config.toml
rope_fraction = 1.0
init_std_down = 0.0
final_lr_fraction = 0.0
Each number is 500 + 40 x the weight over its row's rms, rounded and kept within 0 to 999. Layers, rows and columns count from 0. Numbers have three digits each. The size before them is the row's rms in percent of the matrix's.

# q: layer 3 attention query, 128x128, rms 0.0549, rows 0-46, columns 0-63
# k: layer 3 attention key, 128x128, rms 0.054, rows 0-45, columns 0-63
q0 003:552445529492521513521473473440568508458503525498507482463445528467459542556525462496494507542485521434538568441528489474461539594535518447464513547530581580461526509497497489441440532561460507
k0 006:425591492508439527492546515567443548504486518502427523483460514548449511481478557501520480540516502509483519541503491507500404535527549537473462467529405523494475512479440593442439445458504452
q1 003:544522485473532502493507483512603496513539506524564510509477530575472608491456461481468499476482507445489470511583532519481541586486490427473488532490575483480508524497537520515452536558452495
k1 004:492532515505452518430536528476476463591477480543464464559473481516482457545482516555477472464512537534541456487515533500508490412475502496513520517432521420525494500416560526527523530420535493
q2 004:485520581501490541500463457462460451460453532477495512436458486509506571500528531479542472500445473461490480479458516448524463450470479438475542548486442468510493480509515474461599425435445570
k2 004:447555442480585538505504549516512518528510493518479497488447499465437522496486562497499543528453469490497497587501459529507425475510574586512533509468433520434543556476503496490484467426451481
q3 004:510458526604428450448480459522465464474428520411501522489523538533525470478484495479502464421564492547485505469452472492468494486515503497518492494478433399504481503463563503555561490456460505
k3 004:468549446467526522505504525518576539545545498509548528412527502503465541484468448480560528470390477506527515533472458452510502515526507414443427477451542487517525577499457504457482498482529489
q4 003:531487558467474462549555491499474462488432521469517519448562553495453528534454543479584469482422513462511480515432509441495511586484480500533514532450488540444496503505467486506587525507467490
k4 003:427491526487440488447517501468458546506502502472442508478507519545475513461525509491595437500482509528514506534535425456517416504584468495529505430500508501602471468525479512459464470435525520
q5 004:486512470453570500531514480469607562494572494488522516500495449515490600497419532522554547444503528432502484481481551454506487539520518464538528572506559538488558477507505471449478530541535498
k5 005:507446495502448475540470519517432402481480574479498506467518485498487496457503532487525445516543479496433540544552435510508503492493528604504525466518476539539543450619493510501537501461529486
q6 006:572478443434612462514521491494608521489573519516532471488485457514571543539408527462533487483526472461483487497511512526478539585492509495491478494511539578450532510531512465466427531536527469
k6 008:454558556546447606448509441540401491484461432496409526520519500504477454494496487535507489513576516498459530546483552470510459411488514520540556530447467479477514499481518598495498497428507457
q7 006:533470409422540471533458448488590514454520562561524466507479486542503534481505475503536554523430527423559508533540461524511510504490466455535429490519574594489499530538521483496547485493524472
k7 005:492576520528524490502542453537497492539521445546463433540466493516371479529515485555486545541498540499529538490505410556525506420440491492557552468460439465470569566497527593467481435425486444
q8 003:471482496527565530464473526459585449543430454521489403476486469498463536458485560487536471465455476450511524534496469513485399564502538522504577600450549444455527525544459477492527525460484521
k8 004:440448446559440576526489518505482510509426511498479515497570507531539491518529406494502509474512497500443551516455474563476582479424556482472501486556421490554498525501540621526454493469482434
q9 004:513454501489617491531498432469526514435588541460555524537524513510523522554510489456488562544464506496546500469464496443543559525471502484535475503506487519511445524516475434481508560525433490
k9 004:550432577527405499473439514493488490577465484538457463553524492483499473521542594542372477459503499493502530461568465548516557527480517542507540539558543506523544432479474520471483527516527459
q10 003:539530483484507488513496465534510530546470425511412435494520501533503471500476435444503534504479497523466445481489494529475591518480492432413469436510533450493506559407496546517446555472488499
k10 004:423466530533467468527508478509499571496521460514491497478491548565494546506504466557543442517536530488476584460527403452452454504508529534533572470468510476559455475555492524473512504520576451
q11 003:527514423523486443582506531496487488522506532517568523531472594527510524487593468473489487476490524518508545498597459470504601510522507441490465454467454417452509539537569399392491450487516497
k11 004:516511434526530511530495487501551557492440531498470515420525514520446487484494426497589500502500469498496523496479461506492495508491460429466447492468532450492456575431474559479446446519499453
q12 007:420502515550407479467464540451447501517477462499504561455508483546493499470570527530511450455488559516510483531555466483537484449518594525470506486498492434520492444546504461449540479521575493
k12 006:461525478537553505524534484537486495455524467530442478509513537511536484541505411519494543489504492541480504476428556474521537556481434485448478539564497486514494536445469526461503459590459526
q13 005:527518592463548531518472506460510510416543593560519496520463448498555505478478512458439465547466541459477495474506557490463557520484461434452514469505645497501558450544441527504521532626525528
k13 008:483481596497385566421494501483417496527454436484438486454525448536443488510487550551465476489537518530468508495539513495533501490519489583479534507567471472502543494461467563426540519482536470
q14 005:482507497535538471442514466549524542474496522511510473470566456505512485507493531529563474527438452561498547464496512470480457496511518440495494509470497450624419494493504492543597509496516437
k14 007:510422475466474472545423549430474449529445504509494452451525479508466513563569561459393517485487526464512475444488528483511539573483495578469488516609499553476487468506498460502521553544476555
q15 005:518491552465465483469450457486470508532424549472555460483518502531488447476537523439497437505543469493503508454508437500469512531467455506475523534530443453484531518565550482472552509373489537
k15 005:477524527525561529559542455516527502498507510553518470554521479463537414552489439510504557511459453478502519501467524503485463495502455450482509560467572461469455504457485497540557490562499470
q16 009:480506501494511532547487507463520475488466489545508488476483423536516625536485570523481507499408505503544476494444524569537527557518529523481517547506574571487504498521479498561578515546453514
k16 011:495529500464400526440475553492492472504441568555507555466535481550450543558508516469471479487538473520472498427553525490505527527453533455498574460551461493496492437539467493444444602528528490
q17 013:512532399479570508559564447586542487471589500484494444509493547521542521502446482481524503561514494524530483477507443542493506453540457464550489477477613513502485495442521541567509468455497483
k17 013:510508383458616389540513502458616519516555516475546482499487538492490553512468555523550541510472552523539477523527432508476481514496477433471420451504527507478458521550521465583473464479530485
q18 016:520521403464564468578550457576548516470603531494472464478515531521524524506476482483534505559551483477542518481504434501501506461494449437569461464470568538496482507470534526556462486452476467
k18 018:485493446495651402553528454479585501495558491440523456505478557456534511451470519530524521545471523486537486538487468514495481480524461466471467517462533487529473564500565468582511429446476517
q19 013:444500565494415481489460535471420534528479498547497578538539529478418423481554498525488503471548511520475526523514542464467495492474529589469491481521373469541496416500490551479473507553547517
k19 015:503511593558425598482532505534446524478536450547430495480527483535557443479508392509456497477563504484463494467494562419525501456541498475533533516486528510493535504431480548448502511553508526
q20 009:518439421469558491544464496459609529486559553462532466472442478496505530517452541477501556457424533481543471441546487515516607519514433477506463532539599511468476542527511446523490513495456530
k20 009:495486461507583374546501484439561478437521649475570472506469496512560561478470496483518482520455495476553535521534467499507503525515476444461463500528511449502453537536503460534473495523428498
q21 006:443502430444499508447471553540526513535560482507442508465478535522450532522505431517518514549474563443519443469540451527456524446498488505551491495475535577503472487527490435490535518559537500
k21 008:477520424493473513426432549498507601444556563504498509420497518562479531478527477464522514521545486443525519511489411462533521596537518498514520535526538514494498457573472466491415487525592496
q22 028:570519409497577490544537449572542500445577549505496474509505525512524530524441480495530533489532517524497515473507476489511569445501443434544465492478639502486490516502509488532453511481478490
k22 027:483526502531613432539550446463528547488492448442534406513425532467562473469465476523479502507468512506483445490488514493521506507526475534447471578425579458514443541544535473509528479484480538
q23 024:449417478441458473490399563458495527559549512537499568484537520454402534438566493508485476484538500412517536530507521459449476497483495577502457445566414524530544497502477570523486513553549507
k23 033:524475571508353585412472498525438463449499534542446551446525431560462504499534486444508500454520461442507525516493541450512526487489537510538570456537488487511584470480465551453489533564524500
q24 012:458460468413468506514413589437550541505538545515519545451538497517456522460503515549537511481515486419520555535531537513466438555479525539479479470560482591531581547495486568467428550537542501
k24 014:517455568488365575463453541527466455490487565516449515404543433551461550494449498445541500453492503472510548518549490442503514495492527533552526490555453501501615484464474587460492557518500469
q25 011:442503592511419442510466521428418506511433519513513498561532467466503496502470538474467503532443539477499489475533556537543400522508519544472500471556459515495519487549438512473563525481552569
k25 010:551508461477534545544473590524531456523549581471476504484544497490492491497479489463526522430472500467505556508525495489492436512518492529552463453466406544492519557438431472485492542525463542
q26 026:512560555591419516457550436502423498484407502502484464535488494536525433606497467482496455550467508518458459464448453508554521508504505535538524537453449488483453523516485482448550469432479482
k26 036:483559434477631425574517484480614546547487510495526472559456588477542506573463513571504506569485520576473474468452468525504538515508458480483490552451500514494425510497540432568530480458498489
q27 038:557543464510594505528567447526536498431524497462548418512463500512568508522450535481517530531484530567493475454510456492519565499523492439510476556441649469482444520527534447547464484475462504
k27 042:501532469545610424530562465469539550491463445447542403534467514468549477487481476536474517519465517524483461482499495499514506517537486501458460563436573459486409537562553476562494468466481522
q28 029:506448490407512527518474543451577529482544511527468546486471516505467514485490446516497528526513474459478503498448534506497472544490539551549490425508466644437571525463463518382463530546528450
k28 031:522465456419459542523432554497521476501501602542493576412497469534444531536472524432529495480493497489491544468456513488521597535438530518511531471559417537463567527455482485486474538489464501
q29 022:542591517557475447515568423484515470470386444518498459512508484525540466620466511484503489536464504539479440433490449478543579537500479462538508510483562431514477480515480418519582505502483534
k29 028:493515448503653414602554453452625526502505489472505461529473577452507467528485483550490503564511495528458473499466502495497560498479490497444442478433535498500422539504540468525536450505455516
q30 040:564490415487607570505563461451559517409555511474509475493423466557562536523460467526492543533475536463440478461497484485542578492558526493565473500473599568462481524505486488474431500515485486
k30 041:470524491528568414484562462449610527467468507484538460493462482511489525540467499536457488544502501543465482470525469478505575530524543532442451540454577437492451506554495496559494511461544475
q31 048:488467430408582503525484554483561531426568530513517458481441453523534563420444495498481542499494517477544495526506543533510473527521497479483480492501596552467561492492500519493429516548512473
k31 046:520401458503511477542467502487475517470520540507542501482498474481451480406502459433520508452469496428558559570526525488464503465476503500461438499497503452493555578503516528490481490552464495
q32 069:538553497524594485504562474510495509452462512428533426510419511486583515497452492485542550510495544560528497451508444515519543531514504489509495572467555462493440549508500502544483448453496529
k32 087:536559481538607447526550493522489526454451504441518423520428512491555477493461492486514556512484546551554510484513487520520526528497476489483515571467539437502440557529529511583519451442492525
q33 050:523429489463490508490518511493464491504511461533540488504548448510501528478558513495517526447502555444499507570581499494460485493473524457485467503530504499584505423465505599543469546543527477
k33 050:494434549469399532428486522504431497533483469513539526480534475494488519445564516478515542456519519472525519550491439509477490529463517483501509502549448458589530453470483577503504488546524486
q34 063:491537482497552480464485504454562468425512506547581505551536444536510490523511521471504482447491457547555505513424440577478544612469530486498566495402499488524539486521443545479526514516514473
k34 066:471552441499565469467486550488576456449495532541553515535513462517481514504531520465535472453504441552562502509440432572478513596452518525493551516394489448517530496539421562527555502470525488
q35 060:564484571517505457510542450510468548453524497506585475492528473513559471589518541468463515515448508482522495541468534493487514549518550438435552445509538479504503511476558409510500561531449436
k35 065:547503569503526478480545461518501543428531483526591477506524477510552470551533524470476514501466510504510493553465502518468500572511541431461583472442543481501524511479528415494483576530442437
q36 079:561486479502549527495534522452582517447521538526508474529501465554554504529487519520473492537451519534456485490446517500513564430489523534478464509522553530496504495517520498508427483519547518
k36 079:530476511498535514485524531481515525466464548526498478516506457514516492564480507478455465563505512580453494499430576489517566410458509549433448529538502481522459480519545506549470462494571534
q37 069:514465466462513423542515504536550501533585490534507480487536512506505470423559513533545568445415546422529483564561495502464463540495463440512458483518542521486555523514495517572470551531459487
k37 079:519441445481537437571496536527583524551542538564518507503532530499496449456522531508518580507438519467534510564495532512450484463440465472473452508527486468483535526519544474611476507527479496
q38 085:482521554539401491493447533529590450535502506512551514532577479502467551530479548459451465454500431537507569482391539474484491462563490542474523522447506468515512537459470486473535490544495476
k38 093:506521548530404504479457529488567483495527499479500550527554481565495534522423566446427492492516434531515567482386518471477507461563504490455537507428527500516493570474511477482513486525488481
q39 087:471510459538549522507518457517486456524474518544559448487506525462469530534584437532552452468472527490464464498509494470522484482503505586553456516511489470455544460491454457469526497530519485
k39 086:480555501559476534463510460504534460512490496513578454504562501503488573524571467523534467436468518509473496475441489463512484473577511582526484551474541484468519486458419467453514476543528487
q40 111:479465492556461534492531518512555529494463528449510528475484544463531497484529526512500477467555497484491465552484509509529499509514469513477557528424539564545521496443456408554459466455463487
k40 115:526440534531490534476537519524571537490482542479487529481441568463556517472530516496479447486486477502486464532471493496540506524490439500493543551419477547508541517450465442574440457461487523
q41 116:429560422529476502553517475477435481509479462464554480499525429503483499538470508512540586459591557466516501518538538513489508467549568514491511517513567480542455469519494484464533510498470430
k41 113:418527425556461518540525502486494504513450480453562508474500469472486490524478517511534557438591545474528485545520531516512492472525536527477543533483553515564458474474479436503521482476453435
q42 129:575498558503483462466533482518502490482614472506536505507492520500466536424450474526468546502568481470491403497596526551497554519492557434519449487444501507568462495487526511466452508519480560
k42 124:535502553505492464447526469525513505470580474496528510497489507526462525402471459512439505519586447461505387502562502557520548520468542391507483477449514501562465490482525501449478493539493543
q43 126:555487483486494503525518555478493474518568500510508487526493532417508542554486533532572588465426571521481588487536536463436519490557526596524443545472507498479491507524510539544431546459480529
k43 126:584491525487473478499511542486487467511600494517524499525492536418485559516467528526541590468465552512492546482567550502447533492529555557525429546456475500506471507521517536521420530466469552
q44 133:552438467510523505522452484503484492459498453534493504485520452538534490546492480506467545552513453560507521434463489437536538481538486449464597547511522550476505442452527540466475462508450506
k44 134:538444441525503502522462467515481471439500448542481511496542452543531516534505470496463553560525490541514494417467499393536535480511505447479603532496496556475498473454532539489476472501460509
q45 138:514497573490549519477472549481463561561480521484545483501468530465492429517447522513533467498474406563473588555502481635495459493509459489470473547560504480534495450480467463436467453516454465
k45 140:538481563494557503488449538482465553549479509498543487489482514478501439537451510508513480510482391576476587524486487600497486487519463468461504566564515494528494430461473472430473441516448464
q46 137:441507543510526517550536536508470464527470454511477487487499474518385500484437509548440485563440583477516472567489474489529495496480479560515477468485428550465501415385550443486523412528439550